Weights of a small transformer language model.
Size: 13 layers, 2 heads of 128, MLP 704 SwiGLU.
Architecture: RMSNorm before each block, rotary positions, no biases in attention or MLP, untied embeddings.
Training: a variant of Muon for these matrices, 539M tokens, 16459 steps.
Each number is 128 + 32 x the weight over the matrix's rms, rounded and kept within 0 to 255. Layers, rows and columns count from 0.

# layer 7 attention value, 256x256, rms 0.106, rows 26-52, columns 0-127
[[ 86 102 137 110 136 136  84 187  63 135 123 125 146  88 131 136 153 129 139 107 143 105 120 112 111 132 144  96 139 172 166 136  81 149 126 107 141 143 140 116 127  90 150 115 158 178 112 128 148 139 126  80  87  56 120  71 127  96 143 126  69 158 167 108 151 120 134 109 167 124 180 119 158 124 127 137 138 144 165 137 122 132 142 108  92 155  97 160 117  98 152  52 116 144 148 149 127 155 144 142 161 162 144  81 183 124 106 130 123 122 140 112 137 111 116  87 128 115 114 118 132 129  98 146 124 142  97 133]
 [132 154 121 112  53 119 126 169 163 127 125 131 112 132 152  90 144 130 119 143 132 104 150 139 118 107 100 135 123  98 160  84 173 171 143 155 138 105 163 120 150 109 101 106 155 236 104 107 142 105 120 168 110 126 108 130  88  72 122 110 141 132 124 146 168 149 130 101 158 170 150 137 113  96 166 139 118 138  73  79  91 115  95 152 133 125 186  96 146 122 114 134 108  90 108 145 133 129 135 116 149 158 165 121 103 140 164 129 137 152 140 105  96 141 126 127 133 126 111 165 156 102 136 188 128 136 179 108]
 [ 80 159 133  95 168  95  50 123 137 113 131 143 165 154 102 125 106 206 129 159 150 116 124 105 106 170 119 108 142 158 165  99 162 102 137  58 119 129 125  88 100 151 152  81 154 153 118  97 144 116  80 111 137 140 143 125 146  83 160  94  88  82 111  83 150 157 125 122 161 116 118 150 126 128 117 119 115  90  86 155 121 147 129 132 163 103 140  98  99 118 130  68  93 113 143 150 137 155 122 188 105 129 160 156 132 173 145 104 134 125 143  95 120 119 108 138 153  95 150 113 160 125 113 160 112 113 128 117]
 [114 156 104 113  48 154 112 166 111 152 147 128 127 154 154 151 114 111  72 149 163 131 104 163 121 141 142 134 189 127 127 148 141 137 147 144 145  81 131 149 145 110 140 158 138 133  87 146 150 119  82 114 148 110 138 118  88 120 111 121 120 134 122 163 164 110 150 111 134  70 170 115 168 189 144 192 154 134 107 150 148  90 138 157 143 107 136 120  66 103 125 105 159 107 179 145 147 160 126 106 109 115 149 155 150  77 117 122 170 100  94 131 164  87 120 148  96 139 127  81 109 134 129 153 130 164 132 104]
 [111 113 134 115 126 135 109 124 124 135 146 113 104 152 156 133 189 100 160 106 137  94 115 143 156 140 146 128 127 144  91 113 136 131 105  82  97  97 119 108 153 124  70 108 155 143 106 165 152 111 175 147  93 150 137  85 162 147 159 103 124 114 111 120 123 143 126 116 120  89 153 111 158 124 125 149 140  99  95 128 101 143 116 127 152  95 116 174 114 109 112 161 110 157  87 160  99 149  95 110 134 108 136 145 101 107 153 136  90  99  84 111 123 122 155 134  69 121 128 135 134 152 157 114 102  60 136 143]
 [131  84 122 130 104 154  98 114  80 174 154 127 122 118 155 116 148 117 128 111 135 167 153 152 100 102  63 121 141 113 114 107 113 104 129 135  96 135 147 102 135 132 153 123 117 143 123 125 146 110 122 123 154 142 116 196  55 154 123  97 128 145  87 128 149 123 124 157 122 111 112 127 130 101 142 111 131 135 113 130  98 145 138 112 134 110 139 154 115 115 160 163 129 130 174 125 114 113  95 129 118 107 147 165 132 126 158 126 126  90 102 152  87 146 137 119 138  82 112 113 163 161 151  96  92  98 163 102]
 [141 122 142 113 123 164  70 119 126 111 121 191 146 115 152 140 121 146 129  99 161 145 119 174 122 149 112 117 124 125 147 117 171 113 111 154 119 116  81 101 156 122 123 118 152 170 121 186 125 127 146 159 124 172  99  91 163 107 105 107 170 105 102  95 116  98 150  87 128 182 146 125 120 124 138 139 141  86  90 131 167 121 120 132 112  95  95 134 140 105 193 141 135 124 151 158 119 122 160 126 139 126 142 100 148 133 136  89 164 115  87 146 134  76 193 128 161  99 109 117 163 108 148 142 148 143 168 122]
 [155  91 123 105 164 113 154 100  91 118 144 117 133  99 117 103 155 149 136 150 166 125 151 103 124 170 141 145 157 114 122  98 154 125  87 143 144 118 127 127  75 130 164 154 138 114 110 134 117 158 127  83 160 158 137 106 121  83 125 186 178 156 128 167 151 122 110 125 137 124 106 125  68 144 141 132 110  90  78 141 133 135  71 115  82 192 121 151 115 179 147 108 154 112 116 111 135 141  77  95 132 140 153 101 134 171 110 154 131 135 143 164 123 134 131 129 103 124 117 144 182  93 157 117 174  83 160 104]
 [133 138 138 141 124  97 143  88  97 105 160 139 117 146 119 164 101 158 115 145 112 165 152 136 116 146 129 140  81 133 116 123 147 107 141  97 132  75  92 150  95 135 150 179 109 152 179 159 139 116 130  91 121 151 118 124  80 150 156 133 145 124 124 139 140 139 169 140 104 100 147 133 105  68 153 112 107 144 167 165 145 112 128 104 113 105  92 143 128  87 153 163 139 141 112  92 120 152 107 143 155 177 139 123 131 103 136  84 161 139 129 168 111  97 144 110 131  94 104 133 125 156 111 151 131 130 134 144]
 [136 138 129 149 130 153 114 103 117 119 133 153 150 110 151 150 113 157 136 109 120 178  83  70 132  93 112 111 125 155 123 124 142 109 129 129 121 117 184  74 101 143 151 158 128 178 103 129 177 145 110 136 100 122 123 135 112 127 110 121  84 138 169 158 210 124  78 141 166 121 157 138 130 124 139 113 121 128 212 207 122 137 140 144 163  92  67 136 144 139  72 175 153 137  99 106 110 133 170 153 152 131  79  92 135 166  80 147 124 119 111 133  91 144 120  98 137 142 131 150 139 141 136  93 131 113 134 178]
 [129 137 147 164  93 117 138 130 155 155  99 130 112 154 107 138 148 141 123 138 112 121  88 122 174 106 138  93 131  92 166 102 179 150 149 111  97 138 146 162  98 163  64 113 126 132 137 148 148 106 140 148 145 115 156 147 148 160 176 121 100 120 105 121  55 133 158 129 142 143 117 149 113 153 185 116 171 157 122 137 146 126 143 178 156  51 103 110 114 122 171 118 145  96 109 160 123 146 136  88 104 145 168 125 123 123  93 119 145 122 128 116 161 131 120 109 127 127 138 104 141 124 109 139 164 101 159  83]
 [119 148  50 144 135 110  67  82 102 162  92 109 161 102 112 156  99 191 134  99 121 105 143  69 132  94 123 156 157 108 161 138 142 138 117 156 140  82  80 123 118  96 101 137 124 105 133 107 132 132 100  92  90 149 153 132 135 124  85 122  88 167 160 118 192  84 131 105 138 155 144 114 136 113 114 145 110 115 139  95 129 147 129 118 136 129 147 115 113  99 136  80 108 108 111 131 140 159 117 165 133 136  94 146 129 165 168 141 122 114 113 112 114 110 131 125 169 143 130 130 135 138 145 165  95 186 163 157]
 [126 130 115 129 131 158 116 144 125 228 111 127 106 100 123 125 137  87 138  72 129 136 134 119  95 112 123 147 139 113 116 119  78 121 104 127 136  80 143  89 106 157 172 128 130 104 124 104 129 105 145  97  89 111  74 157 111 109 118  92 122 176 188 141 103 127 136  94 129 119 140 130 177 173 117 115 153  64 128  93  95 107 146  97 104 130 148 139 151 104 175 116 166 124  95 112 126 129 120  98 137 136 156 182 150 128  78 100 137 134 128 132 138 143 102 167 146 127 142 115  90 117 112 164  86 137 197 137]
 [148 146  86  98 136  74 125  74 161 119  74 140 124 140 163 162  89 113 137 114 118 120 145 135  82 138 125 109 165 161 176 140 152 129 142  98 125 117 160 107 158 161 142 145  64 120 113 131 146 125 119 173 149 100 143  94 137 123 146 119 114 106 113 151 139 138 164 146 161 156 148 109 114 136 104 100 170 110 110 134  97 112 110 156 166 133 142 167  94 134 110 147  86 103 102 184 128 165 132 130 113 106 111 156 115 143 155 152  71 131  91 128  91  92  84 101 150 127 137 123  98 119  95 109 169 142 100 150]
 [107 143 106 138 136 100 139 149 136 177 173 149 107 106  89 163 135 129 130  87 116 103  89 149 117 136  98 120 145 124  78  96 100 101 135 128  76 102 172 136 117 129  91 166 100 151  95 101  62 112 134  80 106 119 175 137 173 145  92 102 114 141 162 113 150 111 110 171 130 109 130 126 148 204 115 107 158  87 155 139 170 172 120 147 152 164 108 162 161 110 140 130 164 124 128 137 152 122 118 141 130 120 144 149 127 129 153 130 145 149 126 138 126 130  98 144 101 137 153 124 155 152 110 122 117 137 130 165]
 [138 154 136 132 146  99 133 172 161 156 123 196 128 137 134  83 132 103 138 107 147 106  78 123 147 134 121 113 121 151  35 158 133 115 104  99 132 108 168 135 152 167 118 144 126 138 117 134 170 147 130 118 138 142 133 139  84 120 130 153 160 110 155 132  93 130 108 144 130 147 142 178 138 141 120 115  70 124 114 131 138 171 117 188 122  99 159  60 116 120 123 122 122  62 134 146  56 131  87 126 137 117 175 113 140 143  87 131 139 139 161 111 137 160 133  74  84 112  98 105 117 139 125  96 115 187 148 119]
 [107 103 173 135 125 126 144 143 140 155 133 120 149 110 101 101 124 128 141 127 124 114 123 144 139 158 146 154 105  76 160 112 163 115  83 131  94 120 134 138 116  73 110  91 132 108 152 118 122 145 107 149 139 110 128 127 142 139 126 123 217 129 116 159  93 137 124 108 126 100 122 125 164 131 166 112 161 133 136  92 120 131 122 149 122  72 146  96 100 153 105  90 125 150 149 178 148  68 115 158 158 119 158 164 180 128 129 176 158 201 163 142 137 120 114 149 101 161  88 145 150  98 127 127 170 149 147 163]
 [124 110 120 105  92  99 170 116  86 131 172 124 113 129 112 100 147 165 113  99 164 124 115 131 113 140 138  84  84 145 136 143 115 111 133 137 141 114 136 162 124 142 153 154 127 119 120 102 120 109 113 117  68 149 160  72  81  96 139 132  88 108 122 128  64 140  79 146 177 146 140 162  81  93 122 147  93 195 100 106 112 134 138 187 104 100 117  86 108 102 117 176 121 122 114 167 133  79 119 145 132 112 134 106 111 110 107 148 124 147 141 111  87 120 119 150 154 120  93 117 142 133 130 126 111 142 106 185]
 [135  83 184 133 167 121 107 140 114 120  64 150 141 125 110 141 181 129 156 109 137 144 188 138 170 139 117 198 137 144 124 125 130 143 101 107  89 132 155 132 124 152 110 112 112 168  87 114 106 120 178 118  99 117  55  84 169 129 141 113 131 104 107 148  72 160  96 139 111 158 127 148 128 154 158 120 162 116 141 136 119 164  85 180 136 142 144 153 135 110 152 128 121 156 153  96 121 134 134  92 194 109  86 109 131 133 158 141 119 117 144 105 122 113 110 179 123 142 155 149  79 123 114  98  73  67 143  96]
 [182 167 130 157 181 122 176 110 163  97 164 153 123 186 126 154 118 165 100 132 100 132  89 102 153 127 128 148 137 139 137  98 116 111 129 114  78  98 132 145 106  93 178 122 200 131 154 148 125  97 132 180 113 142 130 105 124 107 122 150 207  89 140 120 114  90 121 135 125 134 130 157  92  95 130  99 101 145 126  90 118 132 117  80 131  92 121 125 149 142 123 127  97 105 140 155 144 152 141 128 154 119 131  84 160  96  79 142 106 140 115 138 122 147  96 138 161 125  88 174 151  57 116  90 113 121  71 145]
 [206 158 150 109 155 116  73  91 137 105 158 110 132 107 130  95 101  74 140  95 134 106 131 149 155 114 117 134 124 149 134 114 132 153 158 130 152  63 140  96 149 147 111 139 148 128 139  98  90 152 112 189 159 108 138 156 144 161 136 137 149 143 143 135 151 115 126 147 108 146 125 105 127 152 148 126 123 108 101 146 122 128  98 124 173 133 117 127  83 166 125 150  87 140 114 154  95  80 134 119 141 142 166 133 163 107 145 189 112 127 111  99  91  76 144 130 120 127 152 154 163 130 137 138 158 149 107  70]
 [137 133 126 150  99 106 149 116 123 100  85 154 113 127 150  88 116 171 136 121 154 111  98 165  76 126 113 136  93 127 135 123 124 156  86 156 113 178 123 131 115 103 133  97 101 132 156  80 142 140  95 148 123 190 158 118 157  72 207 129 166 136 116 137 153 149 133  75 142 100 101 113 133 133  89 157  96 161 176 156 182 174  96  87  94 178 137 134 166 175 123 145 164 138 138  98 137  89 128  93 146 114 135  73 109 152  99 114 133 144 103 120 146  90 138 151 122 100 176 134 131 161  96 108 161 112 147 157]
 [ 81 122 110 146 174 147 137 138 111 120  93 103  90 139 139 102 110 142 125 121 115 128 100 141 151  72 126 130 148 135 158 139 147 127 126 155 120 136  99 145 152 161 117 161 105 139 113 139 103 170 105 129 100 169 107 188  84 120 135 148 159 122 103 134 109 154 140 152 103 142 149 143 145 112 168  92 132 140 119 160 123 144 102 137 154 127 178 155 121 109 125 124 165  99  97 122 160 141 169 136 135 121 116 134 117 146 116 169 181 118 127 127 157 144 103 183 123 185 160 114 127 128 125 113 112 135  91 140]
 [134 127 125 179 159 154 131 156  98 157 127 119  87 118 171 111 143  93 120 105 133 153 101 162 183 141 114  84  90 139 134 149 123 121 127 157 132 124 132 110 179 133 133 129 135 117 115 120 177 113  92 116 104 177 131 129 108 144 126 130  85 145 176 135 146 111 100  86 126 109 135 128 127 148 112 119 147 129 127 156 142 119 177  86 111 121 135 103 137 130 118 151 128 125 115 103 193 143 157 146 112 126 109  71 146 127 121 152 128 101 142 134 158 121 121 132 118 128 143 145 126 140  95 138 103 153 157 124]
 [137 136 129 110 112  95 111 104 142 192 161 127 135 114 119 153 119 168 180 145 133 173 124 113 178 122 119 148 108 157 126 111 126 137 140 124 156 145 140  83 117  67 115 157 100 145 100 173  80 124 129 142 103  69 119 133 110 114 147 106  95 151 122 123 159  92  88  95 139 134 165 122 138 113 131  69 138 128 119 111 186  89 155 135  84 160 170  64 102 143 147 122 118 153 129 128 131  99 148 153  94 115 111 100  98 124 107 102 136 116 156 162 115 108 136 123 175 117 163  91 139 157 165 108 140 139 162 149]
 [169 112 174 102 126 156 116 138 119 156  99 137 108 157 183 134 138 160  97 156 116 177 144 120 152 109 153 167 132 117 115 122 151 142 171 157 160 161 108 136  97 118 148 144 149 141 127 109 129 141 128 165 130 127 132  99 148 123 127 124 146 133 118 145 130 163 143 148 124 164  92 196  85 115 128 149 153 182 181 135 138 128 127 135 163 107 121 117 143 131 118  96 124  91 119  97  88 125 112 108 155 131 190  65 144  66 158 101 116 153 110 135 122 118  95 130 153 115 110 135 136 123 118 162 111  95 130 106]
 [114 156  96 108 163 121 122  83 117 142  79  73 154 119 121 119  82 150 135 151 112  72 136 111 153 107 195 158 162 132 118 126 159 136 147 134 143 116 128 183 129  81 110 119 127 142  66 130 154 174 128  79 168 114 120 140 107  99 140 183 141 147 154 129 136 110 147 127 153 134 129 124 152 152  99 166 106 134  77 150 161 159  88  83 139 175  89  89 135 147 164  87 126 167 114 135 187 154 119 109 109 111 131 121 124 166 168 115 115 111 143  99 110 135 102 134 139  89 113 100 111 130 134 133 168 140 192 157]]
# layer 7 attention output (transposed), 256x256, rms 0.129, rows 26-52, columns 0-127
[[124 112 120 104 135  81 112 138 132 113  90  87 101 175  86 151  84  89 157 129 128 122 121  79 138 146  91 174 139 105  91 175 143 115  99 181 130  98 138 170  95 108 153 132 142 176 149 141 138 100 122  78 154  80 107 129 134 125 141 112  57 151  93 129 142 168 121 120 178 136 126 136 101 148 167 149 147 166 127 158 115  91  74  86 123  86 139 120 105  81 108 140 149 145  99 117 120 187 108 102 154 116 153 131 183 146 125  89 151 104 162  92 112 214 144 147 116 163 138 134 104 128  73 129 156 153 144 134]
 [ 77  95  82 148 112 115 121 131 128  70 122 106 158  85 130 127 132 135 116 145 101 146 113 128 154 136 106 179 110 115 157 105 116 134 108 169  90 108 119 122 122  73 150 119 150  89 137 143 125 106 128 188 107 123 141 101  63 132 166  76 140 152  91 163 150 175 159 155 106 135 128  98 162 123 114 121  85 108  69 108  68  93  60  84 123 164 152 134  64 109 151 164 136 130 120 118 115 176 151 133 138 130 147  97  93 159 174 166 104 162 169  89  40 121  85 136 160  73 147 110 141  91 192 142  70 103 135 124]
 [104 139 100 125 137  99  47 120 126 148 139 121 112 135 150  73 136 136 168 130 128 143 205  64  75 113 111 131 198 131 138  86 177  99  94 140 123 132 137 143 146 201 140 156 155 168 103 164 136 156 100 120 158 160 137 104 109 115 133  52 169  90  99 130 153 124  74 163 134 114 142  94 112 150 122  96 115 185 139 174  55 111 152 112  99 125  93  98 146 113 147 128 116 117 167 110 123 150 135 144 164 167 114 153 136 107 163 136 196 139 133 174 121 147 151 108 159 100 147 143 132 113  68 151 135  97 149  94]
 [129 158  64  69  96 161 152  79 125 114 145 121 185 177 146  59 114 127 138 173 140  69  70 175 134 120 143 126 126 153 130  98 145 160 119  76 113 122 136 105 135 108  68  83 131 194  85 144 105  66  99 163 118  45 136 159 103 102 150 154 134 108 151 165 158 142 153 134 201  85 114  81 161 104 143 136 102 198  81 143 162 114 112 117 145  63 124 104 125  70 146 117 164  86 116 129  81 127 129  97 172  81  77 111 129 134 158 153 135 118 109 103 129 140 100 171 124  89 164 145 135 130 108  67  68 103  73 104]
 [100 156 138 126 138 152  86 114 165 144 117  71 108 160 130 104  94 113 157 126 137  74  89 115 153 182 111 124 108 178 139 120 125 159 147 161 129 143 118 110 111 174  56 120 157 179 168 132 137 156 104 154 109 120 123 138  84  91 158 123  90 144 165 137 180 122 147 148 100  63 216  81 104 142 132 112 127 100  93 128 138 153  95 118 153 178 143 147 157  98  94 153  98 125 114 136 135 134 109 121 149 138 164 141  93 159 170 107 113 156 144 160 132  99 109 136  94 141 105 122 133 102 112 135  92 111 137 113]
 [108 117  59 109 145 122 125 136 118 189 139 120 131  87 122 135 111 124  61 154 150  87 124 146 164 147  96 126 143 130 151  73 171 111 146 120 113 104 132 135  88 135 106 119 138 101 128  78 190 131 195 141  86 141 124 109 102 141 130  64 160 150  84 143 124 123  86 125 128 133  93 162 156 109  99 107 118 102  85 148 158 135 148 112 153  88 117 116 117 145  99 143 160 154 138 131 152 161  71 130 119 100 121 176 102 144 120 115 175 160  78 109 108 122 135  98 170 144  73 112 138 126 131 111 135  78 113  76]
 [ 54  82 127 123 158 147 115 101 184  87 158 147 161  78 124  93 108 128 172  73 100 157 135 123  90 125 121  75 157 144 126 137 114  92  99 107 133 191 127 144 164 110 138 129 142 111 214 154 151 169 161 163 125 163 145  97  76 131 155  92 162 133  97 130 119 111 179 121 143 140 100 133 125 110 167 165 166 112 122 140 117 130 138  97 100 147 161 127 105  86 141  96 134 142 166 148 122  76 163 136 166 154 125 106 104 122 102  97 136 139 150 178  72 171 149  67 119  64 131 169 172 107 123 125 131 138 167  85]
 [106 152  92 140 112  96 142 102 161  79 165 142 173  88  99 144 116  81 118 143 115 134  95 126 126 137 155  89 108 142  84 114 157 123 146 123 135 119 130  85 131 137 146 193 119 128 155 168 172 132 172  92 146 147 125 121 175 132 113 155 158 113 158 118 125 199 155 119 165 158 142 173 146 153 109 134 177 150  92 145 152 101 153 135 160 151 134 165 163 134 140  76 110  99 115 209 142 161 143 150 131 138  95 114 101  46 139 118 145 120 146 136 149 129 199  98 142 178 127 156 158 138 137 126 136 116 158 153]
 [119 109 142 126 145 142 150 137 145 111 133 110 143 103 172  90 119 148 113 129 145 168 158 126 100 136  99 117 141 123 101  85 148  62  87 129 145 138  91 163 155 144 145 131  80 162 139 145 103 177 148 144 140 136 131 171 176 169 127  96 114 129  65 132 154 115 165 191 129 153 114 122  69 125 121 142 134 120 177 127 131 186 149 140 132  86 153  82 168 136 118 111 141 123 121 148 126 105  98 119 213 179  96 119 122 121 107 137  84 112 133 131 103 115 161 112 151 123 116 135 114 164 124 124 164 191  92 164]
 [132 133 118  87 129 144 137 141 137 156 114  52 142 120 108 153 125  83 157 127 108 138 119 151  94 137 125 136  94 112 116 100 178 160 148 134 131  81 156 146 120 215 173 133 132 144 178 153 158 148  70 122 167  84 145 122 118 142 158 128 120 150 138 119  89 122 154 153 117  91 113 132  89 130 152 120 122  98 143 128 158 117 178  97 133 109  94 134 192 134  47 135 143 142  91 135  70  90 134 145 151 176 141 147 114 136  66 105 118 127  93 134 179 152 175 118 124  75 119  61 101 142 111  85 116 121 126  91]
 [131 140 126 131 132 122 136 122 146 182 145 170  77 154 120 109 119 110 126 116 120 108 136 166 137 120  96  54 117 108 162 132 148 122  88 154 123 122 157  91 149 190  98  99 170 157 157  72 108 148 117 173 141 149 125  57 130 114 178 138 184 138 112 153 115 152 125 155 171 112 127 140 121 113 124 134 120 140 118 111 145 133 146 151 188 135  94 112 117 131 127 133 177 120 150 163 103 115 115 113 118 108 116  98 119 163 166 130  98 110 111 139 118  63 117 148 198 121 159 131 153 128 148 172 135 203 113 148]
 [116 108  52 122 103 105  78 144 100 133 161 120 153 114 134 133 137 163 170 113 115 161 165  93 141 136 145 199 167 127  77 151 111  88  95 112  87 100  92 117 159 146 120 117  91  87 121 118 169 145 141 136  86 108  94  90 144 156  93  72 127 150 129 159 137 129 108  95  94 161 123 131 135 114 137 146 154  33 128 151 136 151 123  59 100 100 167  92 125 102 166 133  78 129  54  72 176 148 165 142 136 139  61 107 117  66 124 140 133 125 106 111 107 107 144  66 144 150 132 142 138 158 107 143  86 119 128 124]
 [155 112 131  77 123 127 178 134  79 161 111 120 137 137 144 133 170 130 143  79  88 113 135 122 159 138 164 179 138 107 127 113 122 111 125  93 104 100 149 159 125 115 123 107 152  95 101 116 139 113 129 108 151 102  86 140 124 170 148  92 133 110 155 203 175 189  97 105 115 184 114 189 110 100  90 156 158 155 110 121 122 158 114 137 103 122 110 107 143 150 120 105 110 155 171 109 170 166 121 165  88  77 167 122  82 156  93 133 169 116 134  94 103  76 138 116  83 151  97 164 153 140  90 116 101 112 150 117]
 [150 160 130 149 123 112 143  86 136 110 135 149  78 109 137 131 138 153  87 131 126  94 196 130 102 128 144  36 131 178 120 123 176 127 111 150 112  98 168 144 152 159 133 145  89 181 122 160 121 123  89 114 109 133 126 149  68 103 153 130  63 151 104  95 143 135 139 117 101 172 140 143 170 108 110 115  96 110  76 115  95  95  99 117 102 154 150 134 149 147 119 141 192 138 102 144 159 138 151 164  90 134 106 122  87  80 143 170 120 157 103 139  77  79  97 130 158 127  97 118 100  85 126 118 127 143  89 116]
 [130 119 124 105 122 150  89  99 129 116 109  73 149 142 132 134 116 133 125 141 113 122  88 141 129 124 153 114 157  98 178 102 124 154  95 173 126 151 115 127 103 173 133 110 114 164 105 139 118 125 143 112 147 134 132 132 115 153  95  77 141 112 102 121  94 133 109 115 100  96 155 159 119 109 117 132 163 148 159  89 163 144  83 123 141 127 140 129 106 112 149 150 111 106 187 106 105 110 142 122 118 117 193 154 127 137 122 109 104 132  95 101 150 122 109 131 105 101 123  70 141 145 145  85 134 129 127 127]
 [100 161 134 115 137 138 110 133 104 154  92 121 151 124 165 113 128  83 100 128 128 130 146 126 157 101 130  60 135  99 100 114  86 157 134 114  83 131 166  98 128 151 108 144 148 124 133 167 139 141 128 127  80 103 115  71 114 128 143 161  89 118 226 152  91 135  83 130 108 159 120 155 198 155 115 152 104 143  98  98 124 116 126 166 111 132  76 121 160 100 142  84  88 111 203 143 127 124 119  92 106 114 212 104 151 135 112 118 158 141 117 118 121 147 137 129 102 121  93 141 113 141 160 162 102 155 162 147]
 [111 155 123 130 145 159 137 106  71 149 113 115 137 146 139 155 155 102 124 122 185 104  98 154 131 131 124 175 106 109 128 138  72 104 120 145 137 138 113 123 126 166 172 161 137 121 123 140 125 126 155 108 129 130  83 163 117 149 120 121 238 163 180 154 170 117  94 104 132 133  84  93 118 107 142 158 156 124  91 132 123 112 113 132 158 143  99 145  92 115 137 156 108 108 151  89 106 146  90 150 135 157 111  98 138 110 102 117 124 138 135 201 127 117 103 135 137 107 110 112 134 149 117 157 147 199 195 127]
 [116 130 115 136 147 123 122 110  76 113 146 110 168  79 142 139  65 125  91 105 177 155 137 138 134 128 128 139  76  88 115 159 128 133 103 134 185  86 138 155  96  87 153 197  87  94 118 131 154 123 140 116 105 136 142 119 132 107 114 142  59 152 116  92  43 137  49 120 165 108 183 112  94 124 122 123  98 127 127  70  90 121 133 135 156 134  88 145 124  86 159 139 117 159 140 124  93 100  87 100 163 141 127 134 105 120 149 109 167 168 143 124  82 126 112 122 189 137 111 128  98 143 107 162 191 152 152 150]
 [ 87 114 192 188 142 109 105 104 169 113 146 101  90 145 104 149 128  85 164 109 149 165 145 147 127 132 125 128  91 132 158 170 128 144  91 165 115 162 163 129 169 125 136 158 153 110 111 109 137 142 109 111 136  98  76  79 116 105 138  98  67 139 109 139 141 140 177 141 145 121 108 170 118  95 140 162 168 149 144 132  96 179  53 139 150 191 142 141 110 212 144 136 161 163 188 135 107 166 132 132 153 119  89 136 113 122 183  87  93 132 156 157 118 124 138 107 116 125 146 125 154 145 130 146  93  87 125 128]
 [ 87 144 141 176 170 101 129 125 157 168 164 168 176 100 113 148 117 166  86  97 147 105 108 119 145 118  73 145 111 129 184 104  76  98  97 100 122 109 111  96  89  96 216 128  37  93 139 145 145 170 133 140 121  99 134 129 138 108 150  99 196  94 137 154 126 104 122 123 126 122 161 115 129 141 172 198 154  96 117  99 130 177  70 116 171 147  61 131 108  63 143 101 163 148 121 166 106 121 133 133 138  70 125  79 109 175 144  94 109 130 128 152 101 170 146  99 134 151 136 128  96 119 145 145 140 127 118 140]
 [123 128 146 129 133 122 167  79 126 144 148 129 127  78 141  69  72 122 117 106 114  44 144 116 142 111 132 102 134 153 177 116  95 149 107 119 129 118 119 145 147 127 130 139 150 130 135 113 168 123 122 103 109 122 147 127 153 129 176 127 106 152 159 128 185 110  79 139 113 147 151 107 159 129 146 147  91 175 113 208  89 154 116 102 151 155 128  91 144 147  97 118  38 108  77 131 122 104 131 191  53 166 172  85 131 148 151 135 120  96  99 145 118 138 171 130 114 127 141 107 100  77 133 138 102 153  92 122]
 [148 108 149 116 135 112 124 167  91 116 124 137 111 112 160 121 103 147 126  98 104 115  77 142  84 127 148  64 124  83 105 143 139 176  73 104 137 123 116  84 113  69  95 106 117 102 144 122 115 100 111 154 154 172 170 149  92 153 136 165 139 169 154 143 121 177 197  68 129 111 127 177 139 154 100 162 158 159 146  46 113 146 214 181 124 182 147 131 174 116 131 119 173 142 156 127 124 166 110 101 118 164  90 114  93 151 123 143 139 120 159 153 173  85 159 118 147 100 196 152  99 170  60 128 145 178 144 109]
 [ 83 141 140 162 128 127 161 175 172 155 126 154  95 150 126 100 165 151 133 145 110  93 150 181 112  36 134 164 125 129 170 155 126 162 129 121 131 104 144 149  93 118 105 134 115 161 109  85 144  95  67  90  69 138 111  86 124 131 122  99 126 124 143 120 126 126 167 113 120 111 152 123 139  93 137 179 147 150 123  60 130 130 144 152  76 160 123 130 129 105 145 104 135  89 127 110 115  89 164 125 139 108 121 120  76 136 146 114 140 126 138  95  72  92  82 119 194 182 130 123 181 110 138 138 144 154  85 114]
 [147 161 131 123 112 117 162 151 156 112 134 162 148 113 136 168 127 140 138 112  62 115 110 156  86 134  88 156 120 101 126 107 152 116  88  54 145 153 132  89 106  57 134 133 100  90 111 104 147  81  66 103 100 164 170 145 125  97 139 154 114 100 167 129 122 114  98 142  72 118 117 102  99 109 100 128 142 132 114 164 170 104 207 113 140  89 155 134 122 105  94 145 148 120 116 155 134 149 110 127 151  95 133 141 193 197 150  95 132 117  53 115 140 115 147  92  91 152 134 167 145 144  62 109 120  96 164 108]
 [153 149 117  68 117 131 152 103 167 161 164 161 101 108 162 128 108 124 160 138  93 156 151 128 130 145 116 115 132 124 128  86 117 157 181  99 163 134 143 138 164 142 114 143 124 185 210 139  84 135 136 128 145  82 137 172 158 137 125 126 131  78 124 104 140 172 173 189 104 133  95 146 145 139  95 127  94 135 161 156  95 165 113 103 119 186 155  73  85 142  94 154 146 133 179 119 135 100 172 149 154  97  53 122 126 148 104 159 169 138 140 114 131 111 108 142 161 119 108 131 130  96 133 120 142  90 140 145]
 [190  78  99 109 136 136 158 197 133 153  96 132 125 156 152 155  89 119 137 148 101 136 157 184 115 138 104 137  97  73  95 135 167  82 142 173 111 100 135  75 149  74 118 141 131  88 145  95  57 101 152 163 118 142 134 127 142 178 100 149 106 127 113 136 109 150 132 173 167 160 116 135 117 167 175 179  96  89 135 151 151 134  72 132 187  78 170 166 164 101  86 125 174 132 100 118  85 148 145 117 127 158 117  90 106 120 136 120  91 121 150 168 120 129 125 159 137 150 162 121 154 119 124 160 118 101 120 129]
 [ 96 133  72 103 116  56 107 153 105 132 122  82 128 147 164  98 153 123 129 101 147 134 134 129 111 162 169 186 133  73 107 133  82  87 159 147  94  77 128  86 162 125 111 136 132 160  97 127 137 109  98 118 126 145 160  90  95 123  88 147  93 141 133 114 104 146 177  98 111 142 163 132 122 155  94 164 166  96 122 118 152 125 118 144 174 172 104 177 154 127 196 110  93 146  95 143 160 113 144 113 112 154  87 105 137  99 183 170 107 119 106 128 133 121 138  85 208 137 129 174 108 145  71 136 146 128 168 150]]